Part of a small language model's weights: 8 heads of 64.
Each number is 128 + 24 x the weight over its row's rms, rounded and kept within 0 to 255. Layers, rows and columns count from 0. Numbers have three digits each. The size before them is the row's rms in percent of the matrix's.

# up: layer 3 MLP up, 1024x256, rms 0.219, rows 454-480, columns 0-255
# down: layer 3 MLP down (transposed), 1024x256, rms 0.225, rows 454-480, columns 0-255
up454 104:123178114141134141114129145156082132125130105133118184135158094111187126118127078137132113092150129131097148146134128081109098103125137084123080140126154135124159142118135130137098111126175163086150165109130116158100151169146103138124151132102115151144142144118156103126151171131105142144088126152109069146158080091135114091155117126129139084154127128116122078099120148113164126134145149116173137131133126157131148142137109115125094113162153120140116119101122116121094133152157128087118141113146170145175119107106103120127159129158168132159156115149150111105113118130082099144124075106156095154143128135132103122166092143121077148141155140178148144150161154100114176160135123163173096124124165162159089140137135150145109162137109125163106111092124142119152135131127130
down454 106:124135124102124123165106107139139122108131156149119144166176109120127128163101175123098108169155145193093105117142119171144124130141110163091157130118130146115147148092075102129153125152121130101115102125127134114140126138163145127141110146141136137124121100094188128144151127112122156116138127123122147095164161141109164125140109086198119114157131150117084125158148106114163107132148151178137097081170123133155117126109118135159099150144157135131131149100143177099128136155151154109147133127095140128114162162147101142160125144172102105116137112142114154181106169187119130108113151177125150124138117148148092079132163151123159115090146109124118107115138108135143144108128100179114098108108136078109109099079158112150114122190102143103110126136145128149118116128150120
up455 115:159094145161071151145112113123155136132141101126123119174151152158151138091096108137150117134146105132138112155088087137108141140160147107157164144122146095121161120090165106155125117144153155109198165161119129142114133142106100111126142148131113107127124121137131166088150194147147130119173126138082115151166090123142082140128171116086155155108172117132101092146149113088139130124119140107133112131135136147132129146123137175102146133133149117152100123141134144077104109110146158116094144113130147146171092157146128180109146096174105116153133124143099137103114086125093143124103111113115104100127151147057155173145138106135127139096124156128128135132121117142162118123137103143114140134147119127066147153114117129151096167088096186114140166138152135118118125137146150
down455 107:178142139173146116090107097126143145115150112117118140154097113166116152129126143169152099166111126138107122092134122090080120150082136137139118124158129114140070113121124131147101124118114101116147130162158153114146155150109123148073136097094128126149109120129125114092154121128132131146158117147106135136130096081153173159113103146108138111134133117154143147086170107127112117134094095146148135103121129140114146176129204120122105124121110153123137183115104102139097133123112119176110151079154151164151196125125143147094162138122099118144134168152142113115120080123127130138114128165157101120120170142116166153113161112086151124097135132152106112153097125145140116129185127065132123102108138129137104110137137120131088148087134166116154132106118133121064094113160134
up456 095:135159144135155135096112112132129137129154114150129167129103148149161142154109111159119129144104138134093101125119139138135123128195132159119088161155128149116145154133139188153148148115119116151156117106138134093168113130086147115149159142201130080116100168109137185075091086125172124084141130142128146165127137151136143113167101107121159123058159126103097147136161132151125107109101144101143133174148134096129126136147116095116138155102142143131155123133093121137109128133105111169130084107094157112122096123107116167150175139112126118096150111144144114103124105078127144119136085106117121103097122152130132150157131119120099134169092119101104139062114104064133099133131103126112136114113126133140127197116128118135128133171183142116118123136137127143123130109120112
down456 092:124120124113127152123133094194122141144146141143128096152144148134130168088117098156160151145124113117102126132144120128090132142159114123119139152127144153116174147083103123118168167161165165149129117090106118071115121167120170138172137110120112088128118163146112125128107151170117138127114127120192087127125109151138094106128128101131123154131140134129127113148137139122103104112116140117148092156119135139155129160119115145141106092093145157086127110166125172124100133119103141127152106096126106145186065108100131107154141118127103069102080163118116119076115131095139130131167194155120121127144138155169148115114133090125083167128131146121108106144110141125188109116131172150121141117115113089155097131064104145125116119150130157131139171128101104128124111106149136
up457 100:084130109086136102115164137115154135134171190128145076106166148107166091100140154084146151085129105127135094104133129106124119136151146128110143140115140156162096145141092145092146120136137142108089147120106139087136110130146139148164058171151137136184135129115120109151104151118093101128127130165119118164106112120139129139117108178157110134092143083152121112115146127143102135145126104130085157134112104110136143102135135137153121106134089107075134162140138096114076133131124114147149133136156137142117123140134134113135113169143138168089122108104124122085096139128150155123184133115097151147127094111122131139110119112138163119143135136108131163066139109148167117156139119086175145122091093113158107163170122129173083099084133136112129149136104114127147123083131118
down457 104:152140168132091175161108148139059150143131106151121112186137109105112150136120134149106129149141100129166115108145145137132105130130149191154127130133118096113120114102147121159126127099104137166091094129142170141094109142151099088118098109094126163088110104131134112095144149120139099096099090151119134123167165087090172137106125145111114140123114152190133082118086068108116115148157132164148082109145109141112093152118138127096108169090153147128160142173132156101140078119118146129137099114154131121130152097122127117126121090086135105131124132145113112113129117134104129141094121113115126129120117129137077123122118124094116133142152123121162176120141128143148138164104123129143123102061136104137113131130118162133107165073064105147151101109131136127086125137123128
up458 108:128194131127134142106108127120124134100123126100172076114110106124092122142127112157144114106122130126089142098122163112146121128105153171152141101145129125093159122120131104113132111101098076127077187104079107110096114141154119128147153141157173113089136093142131103106139202121134103158138121117130160112134117123128176148111141128131141135165110106180138112147110092091115143113117107061109114169129116156118151129154180144125151098121151129167127139132129120103097108123160122121130111107123134105119131104099091170154114093136112110117151117100115170115099155129147139134118095104114182147117124126134092173133113143134106121091121164126137157119124124120110138126116117151163117099101057095097108079138092157104089137150131140134139108130130163158115097148143167
down458 107:128159090128126119138117110121078136138167116126144120129147109111098109128112142142063107116100097111115132140112167134101099129087132147136122082121157085110106116140125133135116149123137135194156140144146113145120100139105191137127102115142144124124175124141157140117119103134100124133107139120086134162096123173130141079146078102144163073120137153120119156161100130127100142112102128171139144138121157107142138169122146109182156165076135153151133159160145156154144120137101153097141079135099083144129132087174152106109156113157122130166129087104139124174144127150130115108124157140134155156138130116115149105141111138163129157111159137141119114161155140179153142123092120132124137121132153091123097161141154170125117131143131144107202108181119121098106111142113148
up459 090:093107125124099093121141161091092140111125137129134130125155123119132122121105137117103137136119090134149128169153116146122124100122135133109100141159113089137133112117121120174157116125142145126075159119135123133114146107114128104150131154176177179168094112121129165132119143101143114107157138118114141156178153160073151143109096118102118133106062097135191155095073164135120170128164131089120152115114113129119161088134066123161119111109143130183152180137123149146156130128147120149137166172114092110083158131128091121105154129105133137098168110151162124141112098113147134138088125168123130119137124118123120146061142141128116126115120143136131118102111162141136158124108069133128122117152168123131128124171120150119134129085139127171162130157150107128176146100132142
down459 096:139059164166160121127149128118129098132105152099133107135112147094134177116156083173159148140145152108110127120106101128107101158141151136134151124128160119148112091129119134139154121129127134133118130123088116145117131117097091109143113123120198109086127128149137138091134121155159110120117139146082073091134110111146166094095159139114104146169122104136166128102169148115133117106129110107151118135158125117134185151143157150126177119099157126089158089087135135127111112093112174061160094120118096114177129112133104122117093120114147118159117149123132141108094100110178153131172145112113112112144106149126108151090115137175144123114116125099117166132136103125113101144128117136091105100146116172167128108089090114129098142136150156087130155133105162093130119128147145
up460 106:127109125138086160177188129167114161102116176080074127158130109116110109140109172132105113154089166137106133146100104123098141149102136158175134149134139137157158111160100089101134119114132096126125111155073126101129115133156157127159116148110127096089118157146091134111074141175151130107110142108112151115119160124133143109127162172094121112093141126162136094158100107170160159128174136116127135164136119097150116117104156129151166137120132118122135134136149114126076130152137121135123120130156107101126084159127112136118150155128141123110150130140097141135108132158122117138134133110109108149096134138149101140123105124123098146118100108160146115093159101108092130126146067072117143079112070155105118125117171112119101088128119086097120108137135143141124111126180100
down460 103:147099132104139168160132153122138127107144144132134154115114155136146134138127142120122071123157113104095123158140108089169156109127132149103118097130136140163140101106115164191081091106130121130149139145134122132127109172125139166151125112122150131139136107154089165116119126124135098090153139173155140083144163100080086103125119134114127133113124109162114157119105116175119132127119127149145137125125135144137110160120097110139086110087135161144153145128118087132124110096114109151153129084135112103135116131121143138121140125110098143134123182172132105172093088216123186165126121173146130153119142082169150134091123114129131114096136164132085115151146174120116128096116155145144119194159169120117120117113125106119106136152102115138106122172158133146106118187115132
up461 095:113133123136127119147138135116153145167159053140093135128141153162138131150113102078161161127149142126163160183163168079108126121109144114098158153144101114111098104120125153121132115149147109143117125039179138104145122101142118115109122115127125139099127087107114197137135088146138113129132161141117134157111105145141124114113119144149154095127125124089144142118106101157131179123152146088167130127112149151064114114110176100114129126151174134164120158184142106139143157130116098133105146143136152111160076118131142143132109167097121151100143119152130141114095111117147105117073105098109146107112122163124151133111125159122120133148135161104131133128150121134105099095122104144164123128126109113091118104195098143114132153131156153119100134140174130116152121132151141
down461 100:096099139092145125123130109100128149103121088132090159132099110068153132125111122131117163107135151121142147093153150119126106144139131110170093073153168086135127139103137098154136136107149123108150178151124111106117112093148157135126150119078120165102170139131132126141148106149119123108094081059138121139109137154156146153135170113118102155123147151129135071118125096147110151117153174124147149135088135139129142090175145124130142108142152113118126169158157121116122148094118142142114121147152173151127147126099118137142131127126170133164118018171125128152101107122090115118144126127108138105134127131094103148106125129119178164143098157114099153125127123102105141153119151119108160110100102146135079167119129122107121129140130127106135118149087150109118182093108143
up462 091:115113156109122106105103120119149120139105107136136110162118141129110121162119134095133138110150110165105153126157106137164135141152161122144151135102104087147138131178153142158134107146159087108124111149123127141123085096110125123115102101131051152136131105148110149113094119165093105091130092157114104107105140103145125113174147150106152108137140125129106123118154079146141151131093138105134147144156130084130136088079122143106133144099130131093186104124118129135053112119154095128134096119144173135099141134122134176157109146164086140106142103160152125149162135101167120116154099121112123101098135093129128065103086127134165152146099145112138107172146113147198173121095141134099128119118143120176137150105123137091106132116152137118085116114165119091134134118110112
down462 093:123133126153110094116114142138132138123133138111115091117138114080147115115149115109118115084102194124119108105115129103130133114102102130125096115094097178107109161160138130138124129121101131146122139118143077137147115125098128116137135149154124107143151128122100104121154070162123138121148168108126164125118139088086138157164109107143116136130133115082120139161150070097125149108089162155187140129181059153101150105107095144131107158117105128123140117162141104106086122124192151129109139126089145139091150102117110157103165155175148114137133122127082124102127128141168161105159143124139097144100095153097165176170165098133155131137092125150143140146104156111164097115145162147102113147107122150144121137125139160123131157114108076144144139097128155133117121132174120
up463 105:103156129137132115153117122118145145096148134140095119096096118125085120109143130172100131111139104123153115127090077113139143143139150074166123186162097163156147149113183153112106118136160098150135154157146138168119155087131115142166131113123148107160146139131108105139126149115121111105100153096153172133130092104139106136134121180127147129129142140120143102135127164158095112187132141115151126136119102137121099084126154102144183097123148093125130122103184158107126186156157110115140098124093125110122135128154126130124127118126116167125133135128157082119109120143112111128138113161073084117117089170173104119152115119112165147117114125119110110097091083159128104127178139107130092108170118171152127086134093136131093151134116167149169124117139118128148115132097153
down463 084:145100102119180108146124104164056096134106167113132125173132118133090120121089124167109116137093169087101119076129149145126132106113109123168161123138167156107090156095096080105116098121094132155147170172126135132107149138175133094157158124123106145080152151090184097110106166162101107091127095154167101127124121134144159141133154157117119113137120107137148124125139128084156132106099185108136098119136141127126097143135124128120153108129121126146108163123147162071133107155109140091119140140120122154151205151096147091138140123124126151157116139139146098130109128101139113125150159106133121131151140120111091142161139119105161146132140137110133163127103140135086157152144127118122130148135118117173076129127140121118092128158115158130146115102136101119093121156152128
up464 101:116128119099107112134191124122146100162149117105132163139133149142143090106133144131142132101148092159170125128118175119178111155128067167146118156116139096119127150148124173105114099159127125133108152152149126086118105126126074096149095079147116128132132133157135113120142132093085098141111108153162127157083119146161110145103124125147156112124137114131053171143138121139146142171123119088126133201107113116118154171148173157129130129093090153124167101127137117126130160140159146155148158129108108130146097149105138136138101137094146118135143111103143146108113091167106153084109134123141158107114161111138138105092138128159128104150118108132131148149142136137121138156132112164144145157132117160097158116156097131158138162114173100130132111103074117149142181159138098
down464 111:116152135114129129112108145122170151162106161109115122178158154128131072135121132117155123155093132129116109147112200127136108127128158164127142134133135187137126134168130142115114112079141133152126128140154157099127145128086109142144159095136123162140152127115135130112155096094107175155120103135129114121132160151147140111107102108143114151141134078118126156125092111111126126145123173167063158129150131139138168148102132088156102136162139123131153140134104077147090105118119119162145127177114108119154154127134158161153138133127136106122147113180146107135171124098145137150168139129100138108112161122138154170107128153091126160130130192127162097077105139176155136141169111145086160116090179141165132138140087105119139128137140122117171102117096152135111102129095109
up465 100:096152139127135098147079132173179132091155118126095130152130120079148145156161142140134118151135120149149095120096138169083108106157108130116151172145126122166115151107123130133171100124166119156107126124122132103156135138094146113118106118087123133139133131130140120126107038122129104118112084110149112114101145139127130151127138130119133156190081149155120148153102079136080108082141134067156134109138102125124093109110097111112109101179110133135151144156148136132117169126122092127129121131138142136111141089121122164125127086120130060095129083116132147129134133147128140113126119128090118148070139121108162106092111138120141132140127134128118144077144168082151151124148090103117130107122152150133107116120145107134094105084091125139143124117185116149152109087102111
down465 101:140161107125158150100144140090127136163127133116129142177119103132145137120132122144069123162128106147141137122107164149093122121110096157141136095150168186093138155145183104135098128111155170160172129122128068150162138159071109145164150145138117151152111157148123142141121117130114099106118142116099135131122172124124125105157087114118079098113174122062163181167081106109091108121159136119132129143129128121114144157120127127125119142121135139136140113098187135107098117105127143135124138155189125185074167111162097142090154094136138110144144117112094127153128133141116101097077128152178132127135156163153142117154101125100156127157105119120132134139108146149114149133138141107144149096116118117122127135122092118135145121110105145141089158146127133145097125102157138
up466 102:125107122124113094089131105105127113146135118153130125145169125100127131141166098138088167120137097194157105130096149158139093165158174148148123128162130105125150145175132140126169167106077120086109122115183128132097119141147119139101163159128149135155091160126095122173060116151131087096110130129117148124170114104111159121122143108132132125201091136074092123129121103128148141143116122109082117137133131117122115112145090115140132141125099127148108163137139145087137130120158121116154133113139143122155128102115152140111154124146129120150071125143111107154076107146113116143131094147099131113132110128135191165047112129174130131109133129145110086145118123144094145123130129112108110108151124111124154162131106129187099133098168142118100141144107120142116121133099134
down466 094:131111065082119149106180102145119134096095158115141091125110092119116161138139105128177133148131136113155069144099156158118127141138156140119184111126097108119106109124112116135162142126115137145150166160152126117185105118105149161148080153118118144087112140152160170147103140150110111105117135123131154140128089135108151152106103134174104110127115134174126085155100113181138173117093117112146169113125144095166160172094146088122127116112138195149156119137131095135112115138163140163128140105104119115115137116145132144092109157089119153131115105118132163091132127127114111143187112100183119119171136127127101137125109125136118098169124093154138090114119111136112107120103158139112135143084122137145125138144140122106157162171123162112125119163117148124136095105145118
up467 105:128103168120124163138110130142158123172149091131105132111169130113133148164172139176131119103132105127128139119099103083141074135131117148143110108121163101136092166096099107186129149099157099126091139130118088157121124128114122100174125133138128124111155127135144095112126140072120117170125124133144135120110104130083117127136128128050131128154140142105149161102167144165133132145096130143147089127171140124147126092142137142170113154102119099153120133116126180145122135112126146167138126138131139133121123134142140134132166152099120154139124110095136122149177148104126109144103117130112182138126114163104175117159133121126123123099094107110151139155131145189108145137168130122110120131112128088104107104168145134148086068175149134102165151114142089162126121174132062
down467 088:091145102103054104093107112150137100130137128151126133099102111112135093110123122084160166137108144146147117166130163102120171097111124159123128138129126113125129091159106160129112130163101138158108139113136128105165143129144157137108145116091103086198073135152124155114106128146144126127112106153108114105131179172153097106137152125158143100139103126115141110214088146134122121114103112140129157125116144148176168175085122130106157077116133160106127157120141111119144121136106100136121088146135128142137139146145131122141136110101142127130130144139109122131122116135169149089087119115139102150154157140178137157127135103096133125137128118128153112138131092097147085119095095157116115133112157171138172129108085110120108118121114094099105076077116134166120131135137176
up468 097:084116184113107126096130147128112087115172118140133109116176157110105153118138122144164159127105142129085132141186118121152102177125118123118107153181135096140085094148139149115116119148151139157113129135111107127208149132133120099128152133131126112129150171115136165143104158124126107106102112111150142141140171127152109148153123130154139115160113133153092107109093126129151144122143113085142095150085104092100146133177072115107150183169155116129105105087091155152151107119076119134143108119129121153079100124110108155129114103139165130095126111169151141133151112111162165142122158118162130120157105171161116106154099125137077114127166162129133116158146082101136097135116153096136110141118116130140130113140101121132124184123126145125133100138124124172139119139150147
down468 104:117114133123128121099126121129104122107134109127124156128095121091133103105097106152123118117084116120108165148153128099165142130144082156086118152093134159130091155119165177082132111090151127168132101132178150116133144127111121139163129099080129124115079108122101126109100120121147123112108092108145149160139130123153173189116114157121091115153147127151108131134155104139141132158122099175124123157120140138172120134119124111154119161128116077135147148109131145180096151119140114144165112148114090109073172148136151116075148127071171131131150110099099122162140175131102144130113106099147141079123136159137099110165116152129095173093142139142149159119179128115133122097076118135119115119131101143156156113160135088139105111104152137094093145127136128125117136093091117
up469 100:139168167157134130125140111151109139100143123120114132144133173116081114081102163135110149154127119133120132143152094096085145179137123123146139143126129131103132109156112161131172172121113126114118103119092094143099127068155141108098086132163141125127117128106100154105169105146120121103131153107118155192145123148157147149172088136114081070149140148107119116137158130122139150156100101109095054168137155100131103095120057114126151131102123071171122161139116144145091088128114137112138114163160142141100127150103116136138143130144112115149147096133110106105138124175127107139119132140146133138127111138155173103131121126150116136123148139122108135111108133150113197132086105119105154163085163121154154100134101114142130128097161133105150139129135151110145149135100092
down469 107:093125142123153154110128127101068154085167137139113107118170102083106120079076165094117134112138163082110141092141084136151099112141101119165106152104127088117165080124133108170137112137162165130127108118136138148124085093133112109108126101107114099120108125168075128105127102132105130146090138142075118096116135111109136147163103119126122095121112148107141144142123121120129092109092142096139124102160154116100137067109118147134119122129130152113142118110098156110148138125113088119126110136098104142136137135154124118153156136118148145170195082110115083141095121132092092109112156119131136117146128129191119152130117087122172112141128085106131169115118118113153158093127085135125139126096137161118143093142148170159113157146097117135124119139118088159135124144140108
up470 099:110138095128142154162124072157136144122096106137110135117124160147140100080143143128123141097139124176106136146135074147143141164104182099133114154163188082147119133121121136095157123132105103087104131120111149108143168193110138114092168151114091082109128161113138124113124180146155093120133135097125149113136114129132083138143107142137094148132116135122160151140077121154143115131160098118145127116131106141129121147105141129135118160126143142149153144128123151097170111129130094148166103157139158113041146082091133138132143112130105100112096119088127082156157102105120147155155090095141106132084114127133146141132129123127109109114118176110127097149089123104100177088110136136125129124092137116083111121132160136158160112148130117100108095119081126120137128148136115
down470 106:149187128115133125132152123151110135152131128132165090171133166129126124140115145114151128116142067132154134153124140158157117170105158172123169091136122125077108138115128115148067124107104130110150136169109149143133087114103145186091137112089145141109123131084109112145167078125142192155126079111097161113172116122126159158157135116128128129131155131154128153136128092081154141149109125142129130105145138156120102137123156145127117101157145115124122148121157102127125143141109113133146100146131102095116141156138170123095116155117176081139100156139127100108174150132178109166099096134136094152134136131141145147144152123144124123116099150121148118097157118145087209116149138143134140159116141123118146114093112188146090161117130123148175149110126135101118123106125150
up471 106:075132119158108132146122139133121137139094137156119148105096155148124137108148143101155138129116111135142146114126141166122134111128096138148130126130121095085156143169118129123152129124181154085111168147097124131092128119130092139130103115127139118122155126103069178146163114167115122155132125126144125165084112075150144126146062108134114125090132123119139150166104111130139152136089131140142126139055106108108074158149102075054121084122135123137075143137079152122117109088130121124146148080135109117117116150126090105129114140136134109056127161121093177140147100155103129155077134092160146116103073130118132107108148158122112122129130120089146152156094121132148123146106109111156103126109119132153135142175100149149134116140096103118124114131112143122097141146130128
down471 109:083115097153136085118170098107084090114099099166115168159139130141107138134115125105096152086127146121123106109104128118150149159160130174124115140125108127160102124155114096152126150135128109116172106072137117088124149084106125130086094123119095168156098146124144103153124156153122144153144162143078135173125119099136172167158140116119099135157100153145147145122132153105112122093137156119142070150128136144132160135117120143139092119147142130137106118046125098119141104125182142124084135130148144126137134104129119151093082132125119082149126100121153111145096145148108126126097120139158092091085151095131131158124126118132159091123174170154131141175165081132127167111106147157082113092140122124105119123136144116117085103119112153134142132143117128140147133123107126
up472 091:133146071127129141133133126097092091137156130116135131165123148115117163137132119163157155087106132137101151093138133145148156066117112145138138146094141133123137118123107121151160133158211090169147113147169170132111089136112101139096116137100110138143141151136124154096103161117143139115123118165132122174168128106111097135122132131137124143147110173147136111078156149095110151148120105078145121172101127142106125163140065129157119117116147117131142106162092134165125165127140137095111138093116100145099139125106169069177113104132136122125162123142108121161148140139167158101138124072131118151128125121144154110134123075114130156145072120089127142116093108135131109084134136133113145113147161149119142121167093143126168105120159121082133127130125124141163098134130083
down472 103:131145143176113150135138108136135135061163129128144133141174103088139090077106148133117118135141118118124088138158106156117131157084127133131109103109163146142142141123126131166186117152159117090113136101163166123158105090147148134148128112114111151150095124116154171160154122115138146126149160112127142148136138138133139133162128140131155114103140183117120117143113145129131141129121167149124124158150099169125092182144132121072107109157107128135119174141109118131141127108082171153127091133128118126143083102128167090155187136095110129153117143096149110148073120130132112122149127156123077119168144107104148096148159088096189134140103089135109132126121128149127117067098141150149130149115146113155138131118116159101159101104168122096114113110161090096125088132119139
up473 101:175108157138151133069123166119148112138129088132131110112139127146177095084144132132147145163179099155101171168127143148116124123151150074116131130109149117135103103156121090088130105119145095168120105106111117155116118188119106155148102122131159113079102160135171112130080158118115137122083106114138142133150175112108163140115110142174105153117152109111130076114151106136093128126125114159114128136146121125130123093114106141168166134139084058104113072142156106123154148155153120149117114133123133111156122107136153121102127128139152107111130109119112126155123085102102090149107167144129146130128123124077127088133105174099131125074111150110100102150116133094124110128119098142117141108181122129152127136156138082131155113160153105140117143138127167126147139140107110
down473 101:135141121108109157127159116122061172131105160126137094129127075157114134072122120177114134137124131122163125117126132133098129106104125122129129069145116141105095099115113091082126131138143164172136116112131109105098114126131138127167138154102121159151114149132115129123101128135144154096126142111105148143091105149122123128129213114163134109130136116127162113099122138140104117129082123124121144108106154105146113121161102119103127137144134122133115156142107172088108145126116120166159095075094127115145195110113106100143113070124112160110154143096124143175152128134145153160167124151138095151091172124050124103137116100138118080140131089196142123161109164135132138141121110118125116126117136157117135155127132162106076105127105111168105093130145120110127135110114136
up474 090:140143106139125169198139114126135158128174129089140153191136162130146129135115171127153148154106087133128091143140112097130119115116134139141130100103144121094171136151159149149094112105139123176159144120122133132071162117134146144139118121157104107151127148148122171112098119110148105119121094140105114105148090113148087125103141136147147084177124116130137108130103121140127147114132139135115092127129121134140105160172139132120134126162127125097127078183102112111091162146165109113094156184124146138128170140128116086117138117140129130111083144138162109162086139174119142108107126117162208116128129155103131123109095126143154135132125118112107104155127116138142108127133124092134105175120115110134114092111113143151165128113122148152083127160130098124102181145053105
down474 098:108180107138145156128141150137160183129119126105117165118124141118149115140107107149134110116081085131166147105095125132074128102112165145112128116100101107147171093097118110130074165114108121113134107132113134043125143104098111157133133140117124103134131129148126144090133144110125149144130069133112086120101098127121124139111113128140133109103132133109101144165171174081148193141153143059136098135113107125132136104135159098118155152149137126132114135131134172142141121094131148138129130172123084151133161134135124155165153151135134116152131112108157127157123126118155126135102173108148124191139123123125079101113130101174105176144157130158155087153067131139132113143140160142121121157104090149122108120164123124111111103140086156144125137143118138104088117110129114
up475 094:114134127128116132132100122135169105116141101123135136160157156126128068116174099090124104158146127142130116101124134095147127133139151125103095095120097159120147101125098191133122144153099145128108126134077126131085125078109181111125137085108141096096083136145168121128145108093098155108108121149185092131081136105126097098168125127125133142114150160123086087110117146147132159087119112150138126168095110127101117092139098144139110125127137121122123140105130128127113080122093079136147089109117113116169120134111112145145100127146167128136124103071146112117153137134154119112129086097120102120098119153117131145188136088152122159136130128181142121150082141110100135131209119128095111097170132136134124143137157102114158090108136127151114134095167118124127113097150126
down475 089:157142099122163135158116104134141126154147106163087151119110128129130104122129111148111153122184104136112138079122102136131133127149132086146090098125134110135136129140126087110159130155146185172086135163170130110106101148136147144176137146123139125119118143143126091161142118115159134116143172124159129135131098070153097175100138121123146130137141137104084130116147093148103132131127165110118151119110118092137126148119109141113142148188137117147182073132094060106131147119124120131146150126125141135113156175156098159086126120125105164122145149136081147111112080079098088128139113133138177138111140094109135090125083175104124105171138126109115148138157131171103150121106137063096149153101131146136108102139117114128092142115119128134085112158137138171130133141120119
up476 103:119141129130150133139083132124107105101134151146141078117138140118145194140105119128107125118131096156084119120119071140134112135135117120091114109121150102157089143115133110156129152154104118117096146112083127113119125150164113111143113167096122091133128107158118093111125165109163096156142093145126107118095133118091095127163119136159169145152139154139166118166153082101131123188136120129180113117168123132136104100113135114118176110109165124102136165102119132136139098150080131128136118143172135111114109122139136130160123127136158109140127113084132158104102112124135108100144140135155102130127094108092103122149105123101095165170120151095088121130144091113165094105172112109161144105115164100085128186124155131163174168149146122137177138116167172116137147128149104
down476 108:118115100086148142103152127112115139118151136160140131097121167128144121117152129126163135147103143162125107099158147118132171119133095114157163105134110148140123124138147103156092135104152129148125104125136107165064138108157146089163117179114121122136100153113145133087156106134119114140077166148094134124185128176090160125166120084134145143105152147145124124103111133122089099161087122133144131152117088128161086130132118163102157107176172134121136059153092101128101128099110161133099150123148142112120143132109119118121118125160098096141130117133080152115118142135194142126125153108103113139145112148142176114121150136123151090134112094127120081061126178131122133153126152128123137118129135139182167144114143136108153121154146128144172140129151153169158090148136106
up477 100:142123144138093146108107098138075161081143116129136102104093125125125095089128093145093146118137117096154126105084190110103128153156094105135127118130129133105139109179120080101147119131149095112126124117163134162149120142114104154150128136136144136126101140095138143114155156110119136160102157158109139134156122148106127125146110183118160099112106112121104155140144151122160156140114139111109124143102077116153140135167133125140158090091160138176133054139142077116117115121166100132137154111153171148116135166147129133123148131150098111131098111156154104120153148089087107165128147124119092158118154122131099108126110140150143167115185143148139146154108105136149132143097142145109194139080124142138129092156146110135089107105131132124130160137098139080103145103083091
down477 096:126129149140132142134141120139161090097140141140107159153107111129116149149156136162114080143096154107174092063107134146123134105122142151125135125060134127123098140108088161144133140148133094115175143088125109162180069168111118150113090130093128160155100108107141148121145108123130161136118154145100093169174108141101141110137094144103107136124124152094098103116134123105141130115088153138109105124121111124131097147118187112133095120180147138132123102114107137118137177126156108142077130072121137122119117087146095146126161126151108106133122161119167149168143152102151130125121158128106150129124111097100149104143116154145178142126143154115117132158134146098138113154128154170108152102139106111102121131146176119123113108130123148105121124113140181153155087080177114
up478 102:111085112136118106170165129135150156109130124145142126153143109147115122120137169103128115107198158166139135167138116136123157111140105083121140126097126069127143139133151114098097135161097111133130164151125129139119139142102124124158121114105148129122126142137130147128140147108099123128111167170170125157152075092133099105130167131170113089124139184115110141148135144142137173148141126125089105119061089097172107124116135166094085108117078112123138099144116133132134131109149094110115115106147160113116122105124122116126157142146098110088116093125106135136083071112110111159114153135099123097124147112114092198088156112128152070134118090136109144162167143147122119152151097112153107111124106163152135119129139132120158117174142130124126122126085100108142120187143117
down478 108:146180137089136152126127155177142139122192131180120137133115102123152147165117174128152099077101119117176128172141112096113134139134103113115129102120161142122143121148154154137122132133111135112096140118154088145139117108147125094152144143162119144127126118109147127073142128149126121093112149188160098182107120103105120100163139102103176100098146122112128125123101101127085118193155117138104168135133100146134113130144106155134099070139162122165138153125143141136117105145126089119129102131099136118166125139156085144124116146115137134154122146115140098137165138147117135135163143110117075108169124154087124153098124077100122110118105167144119109150146114125119134127124124089120094128104120114124145098078110173134122113138084136107115167081122069114139154129140156
up479 111:158154122128141159116156164114146093131118100109105125120142156103123130100112065075111162186141113142118150075127113146131129114143131091144130181115156125086120127166109137124127106106113069121071147144140125119123090180114124086150114131118133128106145138117104107140151092142127162123148105153164089142160114150151162111117124138127169113127125107098114132165131122139130156136174150101166104109126094134115129132141122132076148122136153138116087110109122128157149130116146095126115123124092107099096139158138119131108168124132142081122113129137163094111106142092114103146147131214110132098123136147123114136129101153132117069080171120156186095126111158129153133149113113124107095096144150147149083141146127137124137115152148154103126071121153144175139138122134116
down479 111:114087150107133103115151093114120116084127139165091138177121127111140135126138130140137106118109111143075133139108118110114161152145136143144122146134117131116147138152151173172105141081113117154089183132126132100136103135073131120135164119119107093159147150134126136133112140118155158137094150088110156137128139170107113143117091130134121143144123117121115106150172205162131088144076176121152138151157139135089133122152147064129117143143133147108099132145077107091102078074153116136108114134120134128117115135112125146125148137121129163154167148164117127098143080142092090140073125098105133150117122135137143129170116115154111125138083114163114142148096144132110133108131123161120152137132139109103114079169129179152160116153145107132125102109088119161136113139067128
up480 097:128129153177123101138149169127092124136136113093111106144152155128179128144138096104145163098138137149132115121088159129148085124127134104152097152113124110088148101140128130172143100105103149147101162137153144126158150100125143117112171131112170182147107144103097107122154141129190150089157127115125111138144109120109144105126133139161139167141184115125131149122166154110140122155138132109096157177112150144182138159083077133114081145101125154135121088128154145186097140129123109152128101126135109138152138155118114075148123150155094116126115133100152132131092144112135113141126122111117103150089146146108137179136120179135124133142126103129112120151088121094115134136136099091159129119148116158115115130159096156096134113155164119103095196133087137171129095139143151
down480 107:154179100169117161123134136150121130148144114095132162130128117125120128142147129130180112108147127139148144146138115179152094126137114166086121145127089132127137105135101160163095135133097125133087106113109130088135134113063129135092120103113108132079087112126105122116125109152143168113114093145132135180128118097167106146076151130152132137175096155117141106144138143153101122168125112091123172157111124155138118112109115167136147137147142124101125134160136112124134090130114110137182144146071128135115081137165174113134106127140160099141144134146148103125103106135146153099129119142079102117152090090145136109122114142118128162153168076140135094094108159095126107132121136146108141166108097126106112095131108073122153157147116110092140071091145186128125113135109153